From a checkpoint of a small transformer trained on Wikipedia.
Training: a variant of Muon for these matrices, 4792 steps.
Each number is 500 + 40 x the weight over the matrix's rms, rounded and kept within 0 to 999. Layers, rows and columns count from 0. Numbers have three digits each.

# k: layer 6 attention key, 256x256, rms 0.0895, rows 245-255, columns 64-127
# q: layer 6 attention query, 256x256, rms 0.0928, rows 246-255, columns 64-127
# v: layer 6 attention value, 256x256, rms 0.0889, rows 128-137, columns 64-127
# o: layer 6 attention output (transposed), 256x256, rms 0.0623, rows 128-136, columns 64-127
k245:506545477454547523491471479525513568435575508398480429475478529499540555462485526517502522485607466523554482510551558467526465497472518478488517526537487536489505571452468529556463472590492466
q246:493462448479497482493561507448507486502498471445495460478458508463522509480530507519541474402525509549501447441532492503551502473535515486497438542574502511495531587531548443481468531512451488
k246:435458530530516610488402523539553478446492499539475492453494505516543555509386483428501518521510549505521554489462478432447557594467467489500436529493500537546474541411485489514548507456499505
q247:556472514505477524526508539557556449505539521556545473499525467440477499476530483512483517536496495476467487495466460502488581516515518550495527547557536498529476494501546446437480477475513513
k247:480528527546497434546476549507480510542434432526510515518539509520455511511522467472487532502492515549447471463466513527484514475530537516523546515467457484505434453467413484532483483499511517
q248:500414542558560509515487514510499425537534464534531542521500490516438575517554481493460488574497487535480490435476501471420459561427493463459549494492482550567510490435488474490509506506442521
k248:484515531511500416567524513585553559520488466542471520480562521490476573506552507561560525499501528572497499559497560493505444522488523495513551438419487524550459508532485441457580554470489559
q249:486474503471472507543536525524524506515525469535409495440537532549502449464564490576495451545440527549502559481492462513479533429530519504478527501515507493529453482546552518532506536489493534
k249:527509382541521536431487508504492526510553536521428463486513510462501482503517532513474524477482485495498464541441563434496489531508512476449422491434522534576517521514513514522499509459486520
q250:447476511484514550466536519491507504456500523568521476502453539507492464551554534591606498514519504532424552503531528460451471460507537425451440502476471539476515503534490488512500484505517470
k250:455478551557491475495432431561546504507501533495520493500496519460539507511501540464484513562499483488511520517460570519515441499547540489524506465498496456458591470470564433499499503481475480
q251:597465498481559473502550499525477494495517452545506504468531441521544493523512473495550499564464525490478449502481481519448533556541499490520538471477572479488565497533584499478512530470509516
k251:490535488534450524431511487466489513572451488488549502470528480475477441484545495451521503451479399531476541471512476453470493451446482458554519505442534474511445556507490464483476500449426472
q252:545485465493432511533458487424498537489478520525427510494524472487529468452577539538459493543466454485478488498429506481497494498536457486494566569430556495508460518545494427554473486480500561
k252:514559390530521483480440470503476490489475581501527522490460471502533493489534523493486542452541521501494492539520496391536462498485413515567490523449470520531459480513528571486523566381506502
q253:543482524535466460486498471494524502536499474482508497528515501505476414445491528513592444505488555445508507537499494537476518523487495523498452508558572482469442544540487528475519495476504424
k253:550548482585448511572484469493508531531468469486466486526513503490510445480450464496443514449518476447553548485521503484466528551482603498434562509465570458525483530535489437455491493535502465
q254:484482514492538498411488505500467510505542486426518436519478499494569443498494475443511466489454547516558459534438471522486501436508526532502554509594539524535493490527431465466505475583504547
k254:579523484504554453478454519528474458538489503531476520509541490469458514492456459422564612452480543538489494526514466513516471502564569494560521535493458571551485499481497477471508526423442474
q255:556515501552522452455438543474469506528563550489520514470436579518543522454469504483473507517469496493469540492501492521519498495509443532521517466485474564523498470484517454527510510514500478
k255:521520455469497550541550516490543412464488453523479557518485530484502522558452472513523467436541535491444486531482543548542520495462499517442529544477473518505450502324475499440518538490553486
v128:484513517510572563465480446519521384437457578525486526475523470519459460467509600500542401503482509499514532504511560519412532541536439467532542545497467518499507451447511504534459416544455504
o128:485512523492496439507533447432467543500468443475528489584454505485479560485497482541539545545504462501518585514518488451481439501483540520542499468486556457512402516513462489471564495451544560
v129:446476492511490466507454415604487488455535434551524581549502492482530435484520507449546577570548425548471501456559499559413521609507487510453571463481485473455441501510521548532490519474534495
o129:582525428486530500479522500411470516482424537450541485451525435539494571460543507562500465424484451511514561522496486447520545431501519482489497535545476498495479488454516511489493513550520531
v130:483550517499554542480518520458525485500463549448471492534473433487442424557460433506518445514500475567472518482461486509483507490450469546470498554473462550466541532467477506455599541476490521
o130:542499489498482559519448482448547523526483483485464519483474525568528507463559538518564568530507553482528473437491477495419547521547474501507527470415547470489490393545560533477506520503535531
v131:511460500481458524490482521551478458539458489476564528516534545482470542489499523494474474522556497577536530506535474478452558524456461496487513492488484513556528531486487508523503401483546524
o131:515507435456498546535563461449543494462468472490514485502516492490491544499494563544509474453502498489549560491462466440490492475497547480458490509493512481483504515503464476531516486453452552
v132:556541499509498430493492506580550531541477483503527457503560519483492423504571493426451485458460496535483544508547486553547481524474441503472495531551571495554506474467454488474528518502485462
o132:469409524462515547500557455421453503527569513566497506561477497574555524527439442533501519510571570545527511447497571470492487511539504493507500457495470522469502541557544517468516519522492485
v133:529499492548499450511571475467554495507426562522526565461500519485524476521461522490464525496517571491417529492551556499555523485527482482510537467487454464508497460521513516468480436533407529
o133:466513514431531516466515483377468528498518435448563462558518468494488541440484498526509510515487496556538499503503463559452521475470469475473504497468513471505446544449493472527494524547532515
v134:452555514544524489504484476483522504415522477504457539453568510504560487530521537526544525520528441507511508506541507502481542452507458433525485544490471560517434502564548523499479448539572521
o134:516500441437526502498563460469523488552480571482588414543469438513522522438495448483449522431461484540517443514519487489525518457524568452424504458572512475506503550480441435494514544450491534
v135:507499480493538501467461522506552514489543550531490483509429497438468486539541473498485501560506458509452549549491460519488508508507497455551484500517492462447513478483413399497526518500470486
o135:519478521484464484529482490527500463511551492480560487483544494498477493544516475481523542487467537447563452457493459504452488483527514487497490536542504522537481474513514562492477552464543521
v136:516508500568530497522448474454500548451404514515510446539514486500476528532544493543417508496523496506532458458468499530480444479460446519538540439478542510488525560463493486450531596543414486
o136:484513502463493550542506473529525424601530465499420589446502555505430489484472540491534541438488459484449472489428520512499529568516467499487526538469514544477485460501474482487448457440508538
v137:519522550523487555441516411543617497543459448442579416514453510515535407437494540447475543483553524441509512467524518450466445490540474465497520480536484439424500436423516493516486507492483537